{"num_key_value_heads": 2, "hidden_act": "relu", "positions": "learned", "bias": "all", "parallel_block": false, "init_std_o": 0.00566, "optimizer": "muon_variant", "learning_rate": 0.00672, "lr_mult_up": 1.21, "warmup_steps": 200, "decay_fraction": 0.794, "decay_shape": "pow", "final_lr_fraction": 0.0, "max_seq_len": 384, "train_tokens": 133100000}
Each number is 128 + 32 x the weight over its row's rms, rounded and kept within 0 to 255. Layers, rows and columns count from 0. Numbers have three digits each. The size before them is the row's rms in percent of the matrix's.

# q: layer 4 attention query, 128x160, rms 0.135, rows 84-103, columns 0-159
# k: layer 4 attention key, 128x160, rms 0.129, rows 84-103, columns 0-159
q84 098:133141091134106085082113122155153173115121193107141104168136143130133118113171163166155125130123166109187077154118121150105145067121177122069070103148167069156136115110111127159076105165142132085148151123069201078162113139154127125117097131099114155119146122163142160126173111168113126115143174076132118140099097102117083110132095120107146156173152139107037086149196178130140131054183119137168082134129137090137167163155141112166112085052154132181166127083159040109135098134130110
k84 097:190069153173145144166088107144121109094129135123153117056157087115108131119097171104143153130143101159099116140144145075082134135082145140149153081105109164147116196091129163114119151075084119141093111167112153076148097133100128129121147154176119144140074130124044113173135117137130165151093087126086161129098154112134135185133134162127106147092120096064158060093102071153123101130086176131140143154162182159139133095117098157077114140135150146156091128204121248114108180099081143
q85 099:080166136172117111142080161117154130128109109150144096089160212143107132236118158073187052108117131177142132092130100110113110080156092183164109193112160099075151123074143130144103115123121164101152151170158140128105148134151124145166082143149185127165105130085145104108084112107149095156124192100166113131095127094094126101152080107149182045124089150146107133056083123114181117124104106107069137113115116126131119163147160112116103092122157152145155158132151184122144123158106061
k85 094:126112128062112056117178089128109151126194170144109185097160110128091108094188071119092146111194159156113155152126196165140130144082125098089141071070106100128193127202131109133114151081119111136100112063112105130099153086079125126126098125117153186115149159130084133076114118120151130167164095145075107150142131137120113130112091142120127186202150158123156114132163173166074092125142148133104148149168166111076165166095149181171142161130156119125131126175123107127138097051103096
q86 102:128061138169140029165106117150151128150108121087098165157161144108116074093217119140136093039121132135108152096175137142123045139128099122088178106122091146145170121200163143130107146086107103140158096147117124123151162100156146106108152169152075134174122163070139174152089131127122153145144119119143078180099141109159147081120144095160106141156176077115116152179129120095139153152077130184105135149143105045078119070136079148119096180127140164138112128105105112165167139143155151
k86 103:111159078144118136095143167109119139159150108166168111133202098144119174119133168088144086148162094086119040180085090137151101136069119101145135144112166121121113133107108100133133094085108103120173178116150135110195124129052078124096088085147138128099157074128127138121191169092103116126103129079127144087131142157078139169206103172187151116109111128097084170205132111127092140161186115139138071143126096086097137140155154183124112107145161103177187162122150175134080119130103151
q87 103:111155177177106135161135083127117136085105144154098157092108135071092106128109095107131178114161166073167147106151151167143162169066093113130129186152131115141051151162085157150131115122165099106204087144210092100113182175100098159070189134116139118154075117168083113125129190125087188092122136147122154114131151161122094139079089132132154094070119121122133111140110159121146102123180188108168153118134140116100125109116150105114144043155116163103129171128103099194133140119067105
k87 105:136077109085121128116121122113181096092116118111114122171111142193178150097089061106133141154174118112169123155131091092106059143183155129096158197156137165128138181144165169095183165134130133104138145177117179152103111147151135083161067163103113135097185143098129090155109103103115125153164112181135099137166108151100083104113196092120128134126148080096206143077094178123165101080120099068145110166123139140086137036158171089079124126122105113140141147099136108091151104132086156
q88 102:092099136183092052076138128061104191152179121142131132124129135121137167128144145085183129140104165071150125172192125104130149138110117105107066138139131145193132100148113139155112208128105127145204116123173101134171057110129055076140123109141122113141127093107090084152149095125122164145165045086150107145076163090182144160133153152129154082143128133160164162082162108140154099148138090123108143129145152112145197152162102098140131088161128102087142109138106080163093071157143161
k88 096:137149128073140135109172118179131082136105155126114110120161092102130120098101101137157111114151150075169173152111119142104070174115126130077226129120116089103091149142151090161113115139164118112116158114138109141126196136044148170148155073084090139120116083151132194140164164130146109140177175150151172093139142167078128176099126174152175178070151170105113153119071163161145088116109116097155103149161061174098101077071086103123108119160115127126102135157128153108137194061142152
q89 097:136207057110110162122155089139145154106122150106160124133145125147137129123091104164108135190119097116133154127107099090077106138116114103134129153127106146132114209246124056127170136155128147149111076138128109136121137139135113097072109101125098126156126127150122120094133141203066202096135157122156167127109081054135096137114146111125106150115125160168106128167109053137201141127200104106124160182147146130101202140129185096098168112130113129099111104077120142204126079107116127
k89 096:108129132135068166123126106072139051134108180134148100134048186179158114118160139069145191095130169165078123126170138056177146125143217117118193152109104130108135120109108162114143142096103129176115156124145094131088111096131145155101068126101169139147182122129119085177124112079158080162142102133115148088133163140092125143114136151126141146155091108149169149117097147111102131107105119120220098080164094143203153112147132113153122097120103149124122153116053130076164168093133181
q90 100:121168129138135193142078117099107108193102187155149084090120114138138130150134132065111135150098119123140154111118172109138158138203158085152127069110097184099103074160145148114152102119104127124071095113113147133096143039159169087171114136135110122123167178109113182125137091135098174154176133104174134064115118168080108098171101163110143060099128069114131134092143159103094157115158095144165086136121147115176143158148118141130177121094228105128107187135130110135165065139151082
k90 101:188155101107159132111194052151199085124095109109082184140122131157128097161145131139128107176080085140093159105195158133131133141109118090166132132162091101159120111120150146128121140154103136118098154115129188097154119136128149114038155163135088128053104118133162099138124149138159169118088136123103049167092135076170184141145082114112153171140136159115148078157083117111147075135136106163146178104123142124148157187086114083181114134106060152124163144088088088109176116071136163
q91 091:178093066196165027115135144133142180156140154144080137108152161066128144132151066159176057129131180127133160116110123201137119140118061094155110124103157137135145134146087126139126130115164094109130115112153132114153140158157129050124061064124070110119159126130165081080126136084141168134137153176081153158085167066098096179106139175096125167133126115114135119161102102152058139168183131162135127118168116115146105144110149140116133144153177119135112149188155103122131125122123054
k91 083:117158158053143132138160135111088081090126064083157164122171190135157124134103155114113121162161111131141162078166108032093126199083134085128144052134129119143063160087165102168151131158175126160099142116076147112151096138107092175055099173137148071160103138097089128137198155114133140148087120110138179114126116143123157148154116097176154154108129131126118183110129185109155152097127117123166085159128145182132143113146075123128125139109100123147164095108132159098109199170085178
q92 104:156133127098130052097111153106198153130180150131145145153113090094115119140155138153121104099098107154113119188115144152121137090106126129085108131094176066169162083128183142137128020093141100151085136187122052125168155132105125100117146164141092169143137118102192154137134104108073093086130127126188123072082092105152149111150159102070139106128131111114153129134131222171080117167158086166131117136116190107119112170119115154174145135130097178166132105159152142171128082072157097
k92 103:071145152123133079156106129128105120158104105142116138109166117128068114167168177087129069142080135141154101152151076131115138152114103118127134154136124171115102136108106149098140218147130149118176093067091078116103117130109109188099106099192111132193119138085069219157121106172186177143084133104060134137160149101152199168117135099169132162124103111091111170138095103145135144132111137147108090146111108086087094147151134158057132136101219131135122178162093111167134161169108133
q93 096:132129119173068149127084147059138154122092158136142110150075130082138082120100130144109138118113126098093112119159138151131120195133115094110106169142120153135125164204116162150164147098123156069169200133125145086178113144149171113187086109126075077135121027090111142126171107176123084134137120097164163110150126196125104132082045136099161124054127093142149169133129169154131106098151098169114095109091078157104113134129140124063161133136146120085171119190146154174107124176149152
k93 102:119131150118144121155150131188127136077124112145064185101172139131120187086117114145171171165132146118178118095085154136114067138128154108109179116116166141142079069084130121104128114128138102167100026179183091081160178144161132127117081166098143096096126149128151145164108050095122170150114118159121137137096157115137175124132158101166106134109104176110135168101145142134142138155120168073099140137172085048140168098098150119104121108103096170132119107099139075101111147033131201
q94 100:205127133154067145197122166165167173143147069124164075124117109150116185159135148142111103106101155148148155121063141110125126066110170136090191110093123162101148098101108157173159131105117100148098086126120139166064151142176150129169139124099151119094146102112136066158157146124137151152170155115077147128195101128112077078144087102126083090173097145116129128133178106137097153116124147126088107147046114151077127110078153154105100170099063059182145147116119112134152166173175124
k94 102:131115174094157124104095186155090184127113076114100127163130132170175105199100142096106150101123130085104114149157147220121164037128060182155064143117109100101145122087102107133093126141130147093159139141112125120179165091119095094138158124153150131162135169064135139108092084062111136121092093141190076087113157118143074145123122110134132101169148132181112119083143122109103122136119212130115144085140092132156129142144133121188103079182149179102144104161117175137107138119110196
q95 096:159139110128154100152105077161161130123123182135163177144132147125111191084134124159084122120100106157118151070081125097149159100135105185140164196105101103131128117131143084154105126111125107118181110068081153153141156080116073195167142151125111109171118125108105123110146096169109141102093181103110137108090135115141163126195183158169135141194162137129141059115142134073069083185051083157073105175095164107171115143173142148111111154095132124210111096085110117166136122101157128
k95 094:091150152146081092101160179122187112124121108139147107136140113161164079161133121146135134140102097092080124171116173140122113101049173123148095123138118118159109157173115142139076123144159131053106158105110075074119119180110118092126141115175131138140148158066141153189195090099161105139148131099160122112167046100164119154119054123091104146094130122097142138077076090157136112147204114177153123149148139177089152104133104179147145110093123135106074123144134183181176104133190065
q96 098:126121127095114134127114147070123178100149153118118135165138152126108124131125105146115169138073187085120129141145135078066068202124098136142157133130115160122072137116148131144091120127097187158063174182211137169094157135108140133127134144106097050117129107141121131143141109128129132116158113133132131140145199163110160065148162092153117094110172167096091114147089132113081086099102139176194167142078138166174106105192150082077080127163153105095121125144115060101154092162061193
k96 094:135148115092166102164116135187139148122196068137101105163205092165149178110090106109128087083144071153180152101168106179101123109159160113131123155161114126136140102115146158126126133105120102112185112151150119072096115099153175141120111045133146139110183045138176108123143163083134086136075131112125129181121106124093042123151151165093132110171115103175200110101165137105135143149082164129127077120122179181160132111108094182162134107156140153140100151075153100121077076127132098
q97 101:124176130139132146119123128125169088041161133153151109176115132135130135103122062084179124175105159116160177120172090114113106166104160058079108167157116090161072090145217117158131113069139142124213130098090142097154145101122060132135133119104106130127080131227077086131076142178083086202169132165141143138156146169121105133144111143140124105124100089129151098117094102140104124085121106118111123099155108116115141172117112153195202125132123154082107156138142128118153128142091150
k97 104:168140174142114099162144074146099085115188143134112156146152126141106136152147186153125138071169126120185169141181138142143086191133145143157103131112081117138173116135124149104156098159086143126055125185189135129065105130168150155083119122137098094123092108142149129169101102073126182092118130139154162099153122057110086045154103122108091129138140139113168103180156167117107085161160125114142082183142125152076155080135158057088079142177131119151107151196100125083134099128074099
q98 103:141102107098169127176175136099110132172117146150127116131128107166136136125144070168090076128148111096082108120095181144152111120114122090082101162153054121085133144090094167108143162162113088146106235107118168095104085061119149153127147111145097173109131104109174118095109107120096071159156107159159074154124134086178115188162152087113118133151114124048160158150133138120119109142111138147124111166152167097109147115142101171147145129063122135231123208103204136104102098145136142
k98 096:132150122151154106071108122216187139115114125096139116110150086103111149107058170154134101110091096143153144102158061091108199147040141141154121154082149109148145187159141077114146162169133182103127113139114089117177132155111131158117158191089120105159108191175114146140146124118137160115095135142094126124106075148123154149139041148150162139104126098183087145085148135162096147114142074136123158099096082083162103156085155095093131178130168078097089086121122160166178128146114173
q99 094:152111088134138144120095071137172137084154165119108128102073096090126142114155137082152108118139099086149198164118130145057103187186137144111204092178130167186131150137153138101169133085181176122086091110104105133160098093076071151113141153130176126115100111099138117124148134144166101103145097131097119151088142163101124155139170100104098142120165065221191157129128111130142091134066167119163114194152085118127160168140080109077095117061104168125104149128129132132122170135128074
k99 092:127138162104141104093158136115155111200129134115125127168156142169149140123107141106133132089160122134124048084122077129139115019128115142186180120109097107115111123130161111175124132105104133144106140145187128167107135171139153167117128120110118147140217136119154148158084143111118188146083137066161108153172098104140148060186095142106139131124064161080090093117065088108185162114114096171114127136170165097154117138126079095142187145153207098067112153070116127144096101127147086
q100 087:123159147103158125180189111139168128125130130083141107146099197067175134093094094121104130134196092113095097164123121153187116121147109126131160086151181100119137145136104141088133134123149144179137132124130023149133131142134117125160188126153090153124152135130151088114099126152113117108060134102086167171122156106145046122133114146143140166142185117119097152155126079110074072087084141178149089129153112135116116099132178172088168139134069182156122173100070068106147091137215104
k100 088:127126122132105142105090147070106175124110124155131131146111079151153111160164122176164059144067115130129088099088110037139142162112131065107117164080114169148077118097200097143131148147159142079171189099078122119191130174144152125100124164124164155138156092114111126106160096083125159162164112054170100118115104130073171101105184136166131119089094101152138116125128156115222149156197107145117106153108151186155134180133155108133126117076162110081146086130139140150121132086099098
q101 105:150176110143120091092126165136163109079089163119155132099165126149108100165128158134156153167128152173167149158138141184107093213070064126143146143106167111153145153133112052178093152066154094151117155065122028084103118133129132167129173100137127093127092179155068134179138099188152156096151069090191125158107154128126128181111073177104137134151087130134147131091149110129082099144125117114125081155122066063122144152136086110100157151102136123099108123139164157139142133107095155
k101 109:094172166119120063148083146133075085071111151124144123190123160087055138069137100101143094159183158126111055100157081106115123201127164141111118168127117144169116142168063170131143133161097093131149143127172115106135143125104185142141087097137101127086101087147110161170143133061116101211118159131126135129156183159136075167108110135146107109147103139154096137196091133165164168139181143118149167137188097121112116079132145078069139152110148148096168178114091125143099097135105141
q102 092:064105146109154129110135125095174101129100129115142091122127171068146137053116189114146101158110127146131161119146155145101131127101189124096150126200160061105117146138146159177151086167093091162096118176166108141135167134130094107168101151132118152109106089212155140093178107130113123163146113106101136155143055152139142095132182071131131186113102158180128092090140168151129104093154109125123132143149132120098128160096191107061187135092088134067096164163171083092111153080070082
k102 092:165150132201128090117129064091154130097141103093108131180121092143101133158170104161113121150141064086131098100081125138187151091178118080065156092118124212164113135130171156079106101085199157154070122152104107116121158099088143152100134102128127115089145165058080141150042091149107130118147143144116120174145156147106116150151133163120158162121092119117082161129182140078154121135071137109151151114135112125142099142106130086135131173152195168206112133132106179164127143112075087
q103 096:106110132092093107146099122071153186159124155159127193133152145164169143161115116184119138106138166144111108143188125040097161115122124138120084151113135095141130088108128128120150144160095141093111182100092164177134146073137122124084141166155112123150147115167127101084144169069075130105100079064128157153101079149109095112127206192102139132090129150133171101171145068135203133107084114132140144065114142095154143153192155149119124133116098160188077088197107144142128101072147084
k103 105:178126112161098090113124136135108116135141086130117071010134116090134081133143155098138096142108142206126123141100126200153142142156097136116127097116098154163114109156157138069121092102159220047172140117134078167115094130102082146160122134125099159147142100132095103120110145147168124135184117092086179133135076110121112140149136133103187167137089170168134168129092136186089119179128141118121160153156087142095136114112121133116137072152097130034125163109197116091103143162146181